Each number is 500 + 40 x the weight over the matrix's rms, rounded and kept within 0 to 999. Layers, rows and columns count from 0. Numbers have three digits each.

# layer 5 MLP up, 1024x512, rms 0.0215, rows 839-1023, columns 128-191
540497485506464533577539505548482502507437612458469408521539548570531502540520415430487475500478539517517461478481467451528468410546481498465503482537576551524467617543566564485524460505520500
436470516478540542555461462498477514462486524533506508542538495511453474543433465473522490494585381481514497492522471492529414560540411425495551455519409462565511506480527540505498423482523491
530500487462451520501545488522518533521486520541474512537516475525504559557535490443473456526526460528508505420495593531497533546533494504481456450471457519495483473530525453558461529408463548
495477506482499447471498407498516497532495554430538471530530503480487579469532501515450409513426580543538505521535516534493487502497501406526439532545464522476506500546514451615530427500470486
481458509504513516513494510429458478533557519538508492440499472478527461449546446466468482505588520517483480501427582417462408470474492499508516513575511482513499464484566412481559462454504515
526496465564462486464501489512522462436573518470472436509507429571588421455505482515461575493443464448492532382448475500470499553476458472515537595494503506535402491468433527487529528495601485
485478504494483474457488544475517480492538445610464495455538582507469498460486448449506428529483508521502495503480507492457539502507440466538484579545441471446511504466511472454435477580451456
490474461497481494454445484526519526493525563506429549540563492496547555466539465464470573426574463521510519511531525498456455535466533512519485482508467530498532599477488509559591490556439559
555569561528517501537468484510524449592495519510484529488488476511493481500511559475484490585466525548510509486456538471471554440600427511521543561528554418514487476481451457472509441538460464
488491467471451500489547481542536433428528460460484504544472496565521498406484518473471426476497507569484518447427491495470531466463520531452445501472558482488454447453537490511521457507493509
513527477589568424470448525450476509493478451557502434547438573452449444461553558505481519471533497539561411500526547453551473474568427575495477532458535507614476522571492482462537530533512559
562534538509472492462446462512527546552477410514461477536477494411482533549494560505571460429511496541476446563406538453445495551470508478526539580524524481510481462410436452508494501473466468
541506479485521516503468522471526474481485485534564518496452527505500426448482474488563490514387505505489534471470438470501497503482518559568552461511487433537509536440525510486538469509520460
500558443490532468523444450520502476512533566571478518497478497553535504536540494463481496467530477458470429508471488527498453453509421556532517494520458513612431524436532499574482563540577557
568539495539450494536594481464508593485510416526456523494453553532481535521524478494464478449498523531444450446512416482500505521498486539481528441439501524429498474424430499580524516605544519
549523513494538553595513521404526489562527542549482446587453482539480478513517558461527467511525459590497517484432501551521475499510493482468537497451526551468545463493491411523507434482496535
545504538463445599446479503459542475485590517501487504505497563469550494515532520579462465500575488540552489494418460540472514514470521525493465503478468484468542476513474475597546532479527416
481454515511533459502506493446465489473568521438536470520501549470491548489482413480415543501482537438477561489583520565513514553482558566458460461501490536493530508491547462456430572517509444
458560454456490490494458449457513511495548506530480529475457487515483553517485503444493487452545531496498466550511425569513552491484476476510492524430542504426489470447477518452531512462540517
469508540494488467505489459501519443510438409513490495544512514456542459544408493533525493445513481523492509476476465484514448526521510644518553517540526488579471523551543517428488492597469395
450436512531471501488504487513472529482556517480486500553488517469498396534519497521591519492514526533465510422455504579497439491498429527483558547505466474539520468532486493492596478504477494
394554480550464493474470462458479452510534472621511478543422471501440465452473475511484489514435510549507492493562509509484416527534521488492457543477557471562549519501490502514540551462455554
477481458514476514487491436483461477491510467515479468480472495541469457442493476496424538538487444493455533500548537490448542470564511540517491514530513525449539446477501475454574502487498561
476462465478554417498496494462569515547508511458520566444512503485483483480434476454435546538456510522471553474471436525536505518411486482507462523459401463410493446524444442540528520529441503
525541440532533442496444567483467492594432466520493502581498504501413422494437548452537481500497495541551530474498439541523579551550530461471418546448455509503528559409415476465441409475519442
552416501457555418489510504504510454459496492545572602451517560475514529477530480500492548512532508474460520564532619474532502543590546541492551514484534485471505485512500493505507482528508581
507505530479452546570568556599467475533437538486476515445513480453454465512523583466499494458522473465433474523534505485486474507561472430505529475515445553475552456504544503479509399493490466
464449516484440475564454521570481514540453458534544442575523515579519462418482513478454518420400506457383513465463546465511545479532506489534446549558479457489523495590491454527465408482367503
490531530528467602455453439448486473526494483446519520525473452554455509498461505566527488477452450490495485435510478484511547535484508562533438434570530533477495446443522466526536494499518508
483519487525426515475502505485512528490513467446501522509485550510467538498529524534487532477552545533483519488533505504507468461454515472479460482534515551498495464546492481518449522558500558
478500412528482506520518553482488525452456394598413514494514464459483507442435503520521494550558495485465518504496511562514548502508522458479567463461482476468484492515505476508485568491527610
494608514548549543507480574527519489516502478476519532439441504523514439498457476543506504461450506533585493521536446500465483529473431567551484469501542504597471469524506495495449514425503513
519537514473515517556549485454505480564537389550531464550464514536559497528513432510491457500488507526523476492469484509547473490457569510494554536438427538501515507443530558451483474503548587
532471516469518441470502459487452450575451476583429466589492483455483477558498482487527512481578448443503421484541482517550478519572528416545491582518445493509471512509477497459529479402450421
481498498512536507450494520435545521472510500504484528431540464501480399494470525542498508460444554564531475560499580419552517586566416499552429519504500511481624442451548507472584494457522472
515501492497444496630548553578482513507545458601506557535505489488457542539486487412481489512531476531540497491503508544516512449500536501485480521472455465472477556440506514492484408514518466
486457514514493501452412519550526553582439557434516507479479526502495486457508579416514534498488469548489479577558475500456540436522465463464521516561494535479486489455505529471577408522512474
519537463492470488491504500485493493429471425566553453471530409554477605469547457567494508489549569550424522540502475499501448502499425530542525464490387502461499521461551534553542544520459576
546472515534585437441470514553489524575431489475460553458489537459508463534495546539425591483514491510406484468518548467417455514595469502502461599590598524525471522513484520507599461459469498
503470450518535457396549475471546461582537445564465479563522565548429501510444476482470544441491483532465437551519522505428526565523556477481481507550472497475504457483483480515486382483496491
498471496477637474477505537462534527487492481454535440514492592484536466535527480510488424542538471547509515506471477530526465474530505535505501451503522534559568627491459534481556557476424503
486497481513610496496469513544456546446516517551522430519504490583559587485524422473534516526571553545507526439449505460454486503529552491516503531531514543526489497467526529437540450483481545
492491540481518440515533485409520482532557443517441516507481495417495485490443528479499479580492485501485419549572476524489444536506451395525501495461459578477569504537448448521477456483511494
495464495489508438514522528485450548460495497487583439475458545458522519506540481506422577555455490503508496522505461511556480487480487515475451485461458481506502566432455534591477516482522404
476515651481430506433557509504465507435596512531499544439551432514490454551448477518440459500473514485444474547508510543478513470438534508472466488502468467517516504573521553546472500391501578
442466474468499442482431502546482454518435495551511470565576481503530436500537521529464447447473516465471564479409533505500493451538548461473509497590570480537497429546439501509469474502506459
531497539499503487560518526514435443546477529492536426503507452552494466469478507443496538484550403448413504442495486501442519441434497481476393502543523532456505485466515517485458407524439504
546554513492520517540469461479446486471539439546577495541433562549540494497515502498482476480452530507509527423464544515488561544528510533519546466463550494516521491448534524505515422489496469
550527571439489525461511513463527477534535497515471584591489507488486548511485534541528528459498472517537484529459513455513451505479487559452494523426492491530493482576531468485504521453534565
386530511506450442536476610508525504435485454492419489483521507443421525429451541494544545468531532449523559571519572515482484532527560506523470503535457535436525524571491537571497570513469514
487482503517480528522492443495538481474502493542501540430517504518513506462470482533550509539495503505453547528517548486500513627533499517492480432484519563507523513487467545488439503523497505
538427431471509532529547474530530501545563548591504446528473586447499490496490482491548484528529435504437534541475506479469529525556530459475473542443475534528463520538455500477510447488543556
418458461599520512426514455559512481529483553521541542450518536558482490503546501469442495513547489451527523513473497495516461561473590583490558577515522494578545525420495497439532530461484502
495549512539537488503473588527531527476477506393481597502474426482509498486531528561488499487524534459519499509508499456502469472522479444525464490485509525469512507505459504472495551461498526
453460489493428468444459504516478528519535490578531464517474532505519432498498516498584426521483499559413479493517472524523553549508502503532508510454523433456453538526530459490483497517536450
425543430543517475501471595533466536478414455472447522436457494534467472457527423574469526573455492476533496421423547478507479501552631515479511500471488522503433453479482504500552539480487477
505545555473507424530532478524510531569458562527497458533490474494511496474525501537484462474518491482479394510440451464448487530482500537524397526493498516517431534505521519522581533502429471
472475562494525446562543548535459442540491463455536458481473535488487574475486441522504518532584434488452491411504489541505499478454600498517427470384435460536488514543438512491539491548434512
512472457520520544518476483500484435566519458461513571526492548514483462547496554630477533447509508462532501473510453512493534531419527503504517464497511468506475483510546529471431491486523425
510426425530517489484520488466476502553528500538440435521481563491517503465526501471479488533495419485473514475465520540546486496515585474521503548467492526537524521542475485436451413524536435
501546475561493531506504516540458539485579492559498521501468411506376507489446535546498487489526468489487414508541488513541495571558504482493556450412493540503510538512488541451492433451491563
522439522494555508477468432454498543512617605494559488461534555465542587536510496424504531529485554482495511524531463559458520480495526500492521502465459512566448489513492557500450461433567489
527568528486488443463476479493453454567433497458511476492570431512500516537489482527526473522485514452565528456413502491506485497441493428539548525576469481474485442553527469505529521586540485
471532472559416488549486474534452486536507432454473513491485510488508510539471565489470442439517493438524483491497531533487465558464525600512507549467482558536406465488510471497553541540505501
480449511494560482547482574581533536495395495543476531512506471462543524525517516509473465453519494513488497544492529546513489496484561495536465536485458486510498479450547492493520435451513493
491527490521470436488441474559531470475567458482507595515419506498443402508526475526570477495474529537467482534516517506446597455455520489499440526445497432470413492440473456575510544435521551
482528468503527505480475504530476392501511545487535425403551512456519511533468505571469455438446454436465498472527519501449509518508508492515504536459544519485449545428501497550506498452421500
466446542529464454523511440567514479574513496493480475464505626480540484457408459479471499471482491482490542504603484520504537436557515495481505483467489519493441491462575517511515429419474458
437568473500480462476515518519516483548496587538500470510557454574470519537513518519475407494508509533500511504459498534501389479559470434528427507467551502500542588450476525477604445533468531
483536439524497483440553445444372447493521526552534501468539605515506505586509446520497403521446469434559548491525517512508547505522503498458492464458577506494542510469507478419498497510535523
487507443503516474507506432472534496477442453487510477569535540499507490500465474499476467592474439515544490573472572468486518521557543568486537514509458564565503519414478504469536510496465513
506547533464587531479567560485491513525489503587495560552530493471436465551469481496491480505482469522459464589444452533557446571557509503510547542456450515420488466460537509549535537525425517
522453462520493461514502454462501470472465595511537470480570502515575543513478556523506440462548496400490433488514518459457520516528464458472535530482513505456467492517545540476539507536486512
561455455512522527542557600485486509484487525500532505461441502455528474556486575553575490497425518520546495502526524493451430527528468512555560470436505505528516458418582470545472548523507458
460417544508494483469461493584426526545572523434546503478562514432506530429604477422495555516500512448421525436422463480501540505435579587487492498501497460557418515479547491444407390482466416
506519481446491417487547520436504505484453531461449463528508512529535488526504482433530521534562511497524544580517503483571420529506485514463487501492476473478532498527578460550525518521431506
463546516480503447554522537487505430448511452541500571436475530477444529509494520537485561411500521533552509405531509542458566486582469506540523466502420498531496467518515463565434444518503529
485513514472493498513452457506434456524512494469551447495505422451503454509505565419518528458541561502451470487541463568519512512483537440453486436444564485480449475520428506432372481456413455
478489489507458499476460580500509551461515480531398434489483502470562576474449481550487468489429464531516475538465520513514560492511512486505599490478359555513546560441541512614448479548570503
469587463520534562529493470490452541444471497497579481514522507487461545564521470481462520492474448549489507485500470543479549449442522572506496543457532543472525536510443564489505421493542515
546506539552530481494422519456511442557521451474493533498483509518506454513511534545495483457513559479518559472499526441495453499507500499548503434512513510497512479462454440507435570501515490
542481496492540497437535497429518411481464531454487483470450525579490527467543483440594497507466445463484472528551481570469478528467485508448521477576512478441516518482436543446452518492491483
522512542466458442566463538595506453548515507534541523447458480521486469490521538493447478454490531473486458486515540491491483485454530543432480527497420467494551473498512502450486408440459482
453523490578527490495474444455531547419569547441484510511553510450423491460576499493512461465507496539504428479460489566539487475482512429464501476510476481506459540471550507519545506573535495
490432527445525521531535550540513497455482483529547468491518568433444472478499550481563555467491489456494482516540533462541505497551492461474438421519508513508454481596522557555456503459509443
512513521488477561514446483479448513551421500467559496478471549490434523484536522476592531509501421422525609564457559497571472446457523518505487525523492471529566546476493548481460525471454454
488439474522503476549551489479492453488470474487523535520441519452473457467540426509565522500537478478510588527486493495518474489530511593559494518432462503515481491477416483385498492523536487
501531520535514474471496481492505492526470502509490490540481518457533479446487458534506481527426505499501580498461541463449428527546499556546488614429506523557458534425560491445525513469391514
475509402469473446511521509463491543440504496487446485566503416461502501484509495447529506474499477473511512536529520466484485510468493445470488566511483483519486624508477478519500537510489412
514522450517500613492498443517531517482557515568459473549494502580466499517498439434478454498506508493449497446531556427504487483506462540520488470516578504511496439461598589467478404525510515
469496528488472479465565526476499544510501487451501461517480439457453538454570492459523475538541479521505514536496441473439477523516520460507493541414497587463518476494515485471571470447534549
465473438527519509556521542505541474466555506452543539515486499568539476521467490546485507554446535566534514528458541476498518480470493510488502414456452496520534621533509502549523528612542578
490509512486522425468519535493481526478458480538457463520561537537544473504511537516479502496521527517486499538449541488506505479484483536497525553536459461549464508544497556500535522566484466
512456446484515437431448461542517481505478516488496543487551452460531515508527469538504452529560576549503475462519451436434533498365437451532456568527525487504468505505485504520504481456522544
546517562491493430525441508475517519525565549493486454506479497452444549476460479443545440474446418488495463544508486581509591444445440556530481466524415521476479550502536497459463534501455538
488461433547442636509490492501487463450523417510414500508515465548551426530432492505502521474518521540522447462513489510466477518516457459510499460475492488439502493526489493508491522582517539
515540458544440561531499493439479491450597427547507458475515460464449556549504502544444443502517423525476494480516449495479516499520425459481570512463467520515484473548519460505503505436442516
506480491455448559507522509505537517481505553524557472516513431459458464493460531429510545441539536434472469482619486595512462514477412471502502511469478498619474492537449591512426568503515531
500526462506566519521521507491547559483503467580560492485565530546497446459438488454573451501400512470605506458493511539491489544441429584506437588474505503538472477517498491439523500493545490
533478457492539460461513574566482530563519506461492473516460399458472485570477473455413574546474522479545464479468473451389478573533531502455553552555488495532530499495469521460505439505546412
507482384528494462535479550571433528552528502464485524402522485533490519511527493465418490447528413455509517493445453475538488471435524598514452583589547512486454473427543493468510513419474503
516546519491523469592435440515458593562513508434469522547497476508557462483553538528473550554520470534465520482505411557507495509502488444490513463526530517446495425565449454492450533432485507
429494462525541585492417488555559504440482510552502569497509520463493543498548446539556617523550491483556553379412446482458491507539470449484523541494535479552463519458601478510542459537488531
529528521516391569494491444548501505379475553440491577491510555490442588605435490510503535498560488514491485418482512560531494476565537469497513471561515518475534480464514556455482437518499444
434430478509445600556500512607470462531434539410557521520408583467543569457542457534468470505458530560444510493475475471513508485470506514489534567461428513551518386522552486489516545537542508
512506446407564544455525530534512559565528462495469543495434432466499506552451471434441564445501459474467492542604438500503408466479431548469532463504526602459641467546493499556485492465493536
452514570514433449520526500440482537477542447510554504476430514430456365469527507477516528417463513473559516455525446465494512397497511541528455571475511497479457505508483452535424517515541550
502562460522520516551528520520480476533549538471533521557519480514493476467467389514479493460479483593498586475506456518389426556471482512496508545508508525493521476482476482515459431436459463
483552468548524535505577517519561561490528503506492452553527497480488481505510444418440532490508529489467511451515455503589484466496455580508424563481577524537461537503530539494577425536598505
524484456486486495469495492478543492470500463460485473513452472503490436436522547523483539510425464471446558434500586547531524525463488498499539525432455490493485511491524539559509453512475496
553553533513468485517494469557491412480504473547455593425508512478567497526525480507505456595449423433480478539489482550492532485593544553526587526473517498484514491513467514456491543481550511
399516501604512544449491529436429510501519533513450484468540541533467468495469551541478531478582483438512471485509461499514519600511530513484535471543526523461500495468482552463490531486509468
426543482513461550499501568499534484530515372523557502458476503567524440387476532533518548528469561501540538456428389503477523496486579521491482543466543486547473451503442432474507548514565497
515440424529596529440489523454535483528604463513510465425551481532575515482492506511517537440466553447536502489602553429462524506510494493465561464502519481474550543481519460542473471467472500
441529475463547502500528465451516473404456500475465541496606498555626471439475418524426492471544515487518513409515507407428455518399495546535520487450594579460485474506491529473467506365515487
479431527506471418518529429437493453472496548489563486587444505494510469551517615534476447526441563525507495470472527521527498514545531552496488492440448477533546542512515495536481485471493517
479548458537474535520526536549452540532464480534417424498473521516490478497477518465504541525512544496462499545468516538508495536507406431538522440516496509492526539485548576577566635529431586
426487515525480506535541504509501483510401536483523483499458517440402427501533541488525504453502489515514524484518515543503449537515418501448465518508479497486468502605492521490470439560465485
570506514434494485518602520500498453483508466480535482415484486517495457546460552466468486533524427582346468553529543483528484457527501493544619508460486495608587529483486493549447569570482529
509483416492534487400430534534489512449562483531516540422485466476478516470414594609548489449497542458440485500513542479519509513488461517532529495494495540498441489532465607471433574411419525
484479490478506450469547458483490513481543543522439524450486551468522578545450465443532500544510517499458506501552491529474501543525450510478545501535486525503536425505488470523531517524459540
509505479526579510537459534435526484474538552527505482425509542468579476508562468414503547504454537490536472510537489442462510510500526504503486505608440484526422434491454474493542497442414381
566461539421513507513513484521523440504545499526468554474554517470528503551455509541424504489484474485517530527487507520454524453523492535496543486494497536452391426542525510471522595449567518
408472403508433596464530536495523490508572515548513543511461528387508536498522503499556499570511525516413498430516499465486484502479491480537438527558515437574419502514536519460532503553503534
503523505499485524428494461457529509540491481482557539579483503513527509426478548469585543456499581487593499503502486479502516539532539475478482528443536509602472560499463524559518526517527515
516584514518475544400534443538507537475543543476523543503516443483477534502518461530447505598468494513463477470492525600515449419571415441479484581435482540608480503478547586529527435444461477
544528461481467601544518527440509439483492452466482512506450551477530529499559489424463450457519458515531467518503427479492508489509610416502566522541458526424513529403490461585580435455552466
440486500508497521479451547478505488400566417468522597529490444518419535530529482511522483556501516463474504406481496561541450479492472486525456504488527566494487542505380516519541481528521481
492543437545585444458484454475520515530489474503490558532545509470519507535510442528485499508498509464520526511459560475502471500504533556409503490415562538452486443533518491507528490432536509
514526515540512514518504578488474445538524528510486548553499520492464443480447491557498484512483467556502594443524516527518450498433544462546514547511474506542523469526444476469431510441491469
534519522541530531520495491515477472605447507462557543448554502543536435477494525479470570423551476517491532446488525514468478446468450594509480531539499509545459478476490579455474448479555495
486458474467527523609555492521481529530508557579466491512482456413523484491532488486432507467445456475482487448563454462474499448571517503559495575523521497421487443422536504484509492497465497
533540499537524477492496447520474538505553521599467533482493500505548507522546483503425454490491495493482471474460451516466463443482483592474489528535558504475468511498537518491512541535531440
461432598481449434500531524486514579513493531463473505441517499441471474556435552580547487560523481471602512563536547517552537600579503480493498497452455453418558432528513519439565547525511512
475471501493404563500502477509575497399471416529505542437539547538491476492484565536506445563493567495504500531513548468499475509485540489474533501500431555595462553455522493498411501476519526
499488519441508503517480446500514506481450489493512506531521528443532449533451444508532516458420489479404510491502486542502505512477499518538439526516480570439503416496417505475433432529505559
485447523459531490545501461488493435455479487452487467506490490487515511555449500504509482510517493524494556465529455546510549495465531487511491499541543555487486518460463449516468542545424505
534462534543525499471521472490464434565558462542570398539544444509514521499540425436460526528514520509498477531529459540494442578452489530485479485394519541484475475564448476555471435504573416
510471517462517483500576519493476532492455480530482553546502552489468460496471517435439490544445420484461501506494508495506473514505495552462523488470450542580464487499569482471388435522549457
511577479516452472439535454571525486431436450494516512541514449507499497574424502489431498482514559524470552503539504536564516516435462447483504566500548490436520449482466509529505496491486495
539576562536523473563570490503457451476492456534525503499493428471550525501507465451477442494490492577433500460457456549478494515438537513531512456502452445545472432515541485473518444498504516
507447540502483515491425522436529561548440521456515531505475517498583424504562542514554462580525482572477500526507478424435521546523450485582452515503584498487557458511464462442550498520523453
481532477496493469466497566545542447560429423472503534497550515469494461475470465478474442483396475497532496553555478459496530442556497466551529506557571491474484457517503516470457498527454500
535431502506441482458471523447501552551444496469484480515387520458531490552522513466497525496460432470558493498438496449492595584564546435541488591517436404444423444577505439508419556516568460
507510517428582493458430487463423510459500483446503451506561496499407489519505555593493506525481504524475438468518492508471414403498484478455563491511443509559430525525493501454509532489478505
539486491540530550460491549493511470441550523407443493489514473529494490534544508527549535513501512430513486525532505480519502531584476452461500450572527483490534453539441536466524508507504488
480523556541496539503487527492465406514426459415553540551542543632520485519472567483604506460524580430550496446445527494513457465471471478580525517590596484529487576479539517494488471519523503
529393517552556480521496481508492465441426555516436488492523458549523544435444486477508489466492465442387469447472442474456552577529474494533492489539594485499452483474522536480533552569531535
509483501509494452561462519458515570527479506493424478514479480487506567485525509505546545501539535498524514520528576531567459568485501536521549501464470543496519489508483526481511541533492446
580577496490517470507498499506484497495462518536545468493522447584513436499484509504460490518475516485551489457531467555531531476567437464503509562522482464502510479505563493508504514486514490
515594521553402528533513506486485461461427540473515455446510451579532473441443563485537528494490516555458535561524467493403531491551515561526428467526514454472504590476535444532517456536548580
485540535468515516476497435524453431503468463531559547425459582494523506526559507469476501574527512490484487480482506478486466541531425518507520421613516498521572449504499497495529500510484462
564491439536496488527560547488489446460502552422504525450521521446540478478425509493432444414477524468431482525546434519498584483458571502553518452468559471523481450517473472472474465471525546
511554474460545524439502496544453560426520431504543533485576465494444486492449518485492437496452444550494515534524519473547471506516502454455491547490465514539460462428416502485484500503617506
539458444506435497522551475535508520477454483489452485507558520504589470413431535473480505455512458434564512456562528527454479443457513560461465553464504542379437549507565462544479515437548455
561513441476589493522508482460518586486434588461443516492493484497407530468460543501464453461439493484559510466494419538514522466424517557483517457521473530496481564499512535492498555518468471
496506462464481449472477509532513500482451443471491474506466499520454540461427490527529466465471463475536519474502503408425479431486492543518569436547447525521495508521529512547477493563466409
474535579527513466429451521550464538464524468482497460525549535553492549556528553475487519476511531461511518492507425499418477483481475500512468460490592500480453546474603520481477496514457482
449482496505492497589476530540471493538593477492466417491546474464555557519564496448521445482497414426427480517456435472451565579474435416464547499454518487444458473464570502538562429450474505
526509477508588530520496518451496436455443488475462471565516542603529483506500536475512466569525543538538496492487452487477466558492478490491455472527562504542484476499491509386438480532441495
487518486488523547406481583548460453557481561504524526420467503562518489520479478583515441518510389418507505456494487525496475482516467443543481469425528419552498490513539570518493488404401503
566477442490575511418446494557525513510491519447476521496505453500503448486534514455447513475489462493515445532491529434487501515497501547478518539482517433530506549467476510465461491480484398
480501470592554499498544534464545499472517566386507521543514520541448445489537537497578468475462490462501501509589506481516573556542457497543474441507478481479504481518563484484455464569577497
504484467457488454517488479519491449552490496516538440619488540513482434481530446459527492458460554463515545462558516502529520505514530497539473449485467473480484525547439477477507529471512483
494546549451442446555526425521544508556472503449474464543505524551538533473430562578578522464475558539557479522439548501539453457555493555526470532530522533505492498531478562403516494510635497
549489548479486508446599501526519500485459531520525531481550436531465536561499527475488491464445500504483547528507554568482521502471533565496574501460535517490513538470505563461462426510498519
440484479532490474441519584522475476500503390602493578498435549478487484525447453534492486559468499502507535489480479493461447533510509502497591573480455449551477468541537470477449483546549555
497497480528470475498465498554497532462446452529567489528474527489478570499456530559506498475443476541527471485477437570488498500542478500557521443533518470557518540485453463421524493566521481
507438479515499545502424523502567446479540505442566526512489501493514516460475563541494545488454515471501528524482496521447516484464449480498546409537447514531482472474466427522466532529503497
417497545517469470473594493425503436484549510527547465504478484447532497466506537508533526432498512530538549463513453525466506506531479487537489530453432514514494439516549479526477552476463562
493461477553509572453426522481546550453598558529512546440499428527575460545461543611478528530459583502490477524521432437437469484490432565492585486541516467495532481500474476395545481545533525
489557482508517544488551554494514514466548525581462501473532563470486505464560519540396515585512517482522577435513593482537505467614560477508494528616369450506548536477518544508485539509638472
493419558470473459462487510489500474600563462597481450524500493445520490529468465451463484443454508421442507517505473535454479465514450548530447496510417544511469470555433568524513471425547438
489551469459506520473510563475465522495451470511556500538469514454456424469542539520528574542504458493468498484534469492522464525516481472532471454430501510498573535516456460460499509499522519
486442498492531564479471482492517533444525538433535545514497550506554552454563501437503518524527435535455525500547517465497474518496496562490563537527472491496510549410482507525516416475508503
502499491513457523482471496527543439566494514507481478499561500548509437498479505489466474549576471456402424530522555434541491497464449441508465551532528471491528564461578512499478516488492508
471525462493493413471488455516520508471441534434451493492476456536494468503468490485492526528439532522528481546528460454577522533513509498508502457479447477461502523526459482530504557505535549
443569520506443473488490518514539492483526504561571509542505611468504506531515471538495487461437513486550534536465433548459483507482455515439520488479490518495474514529542445475475487462545492
452523541508532544490467569481480475565526463522476556477504482422555498544485595527557499448512487464503456539459542481460509519540494483541469501560512468495491497526524495526426513467483463
568487468476481482427431488483531523385486506500456510504491464465527530486565476424541458479459523499461553512508488496466488543513490541522571463463539544507488466501503488489577555452447513
462472611523545492420491494514480454431537479506475467549484484493481525508510519506494458456469494545548518542484445492430506478466496502500441456495478449504473519515527525565463578557469433
538542493497517499497510459490495490553529508552441487484513423521436438512484552531454473460503446512554471508512419511450486557466429435525448533543538548437507441509509519506506413451519490
451536499499514556487480514557498524511508526436480564483448532535507509517487500524509402530441497487490555511507515459509522463474580567551441471503476473502507472505454461464513549478510504
593521533518462528570464474454457556472506499532438504523489512496441513502496476427558423559545471516555471506479483423478534520429462530534523433460546491488477515464465442480481514386429448
415511531498461480514505469490522462463465497556474525504548468482573536526459508493456507507514481487510540517475530562493483502519485511481429543529518468552452483475521456498454501485518446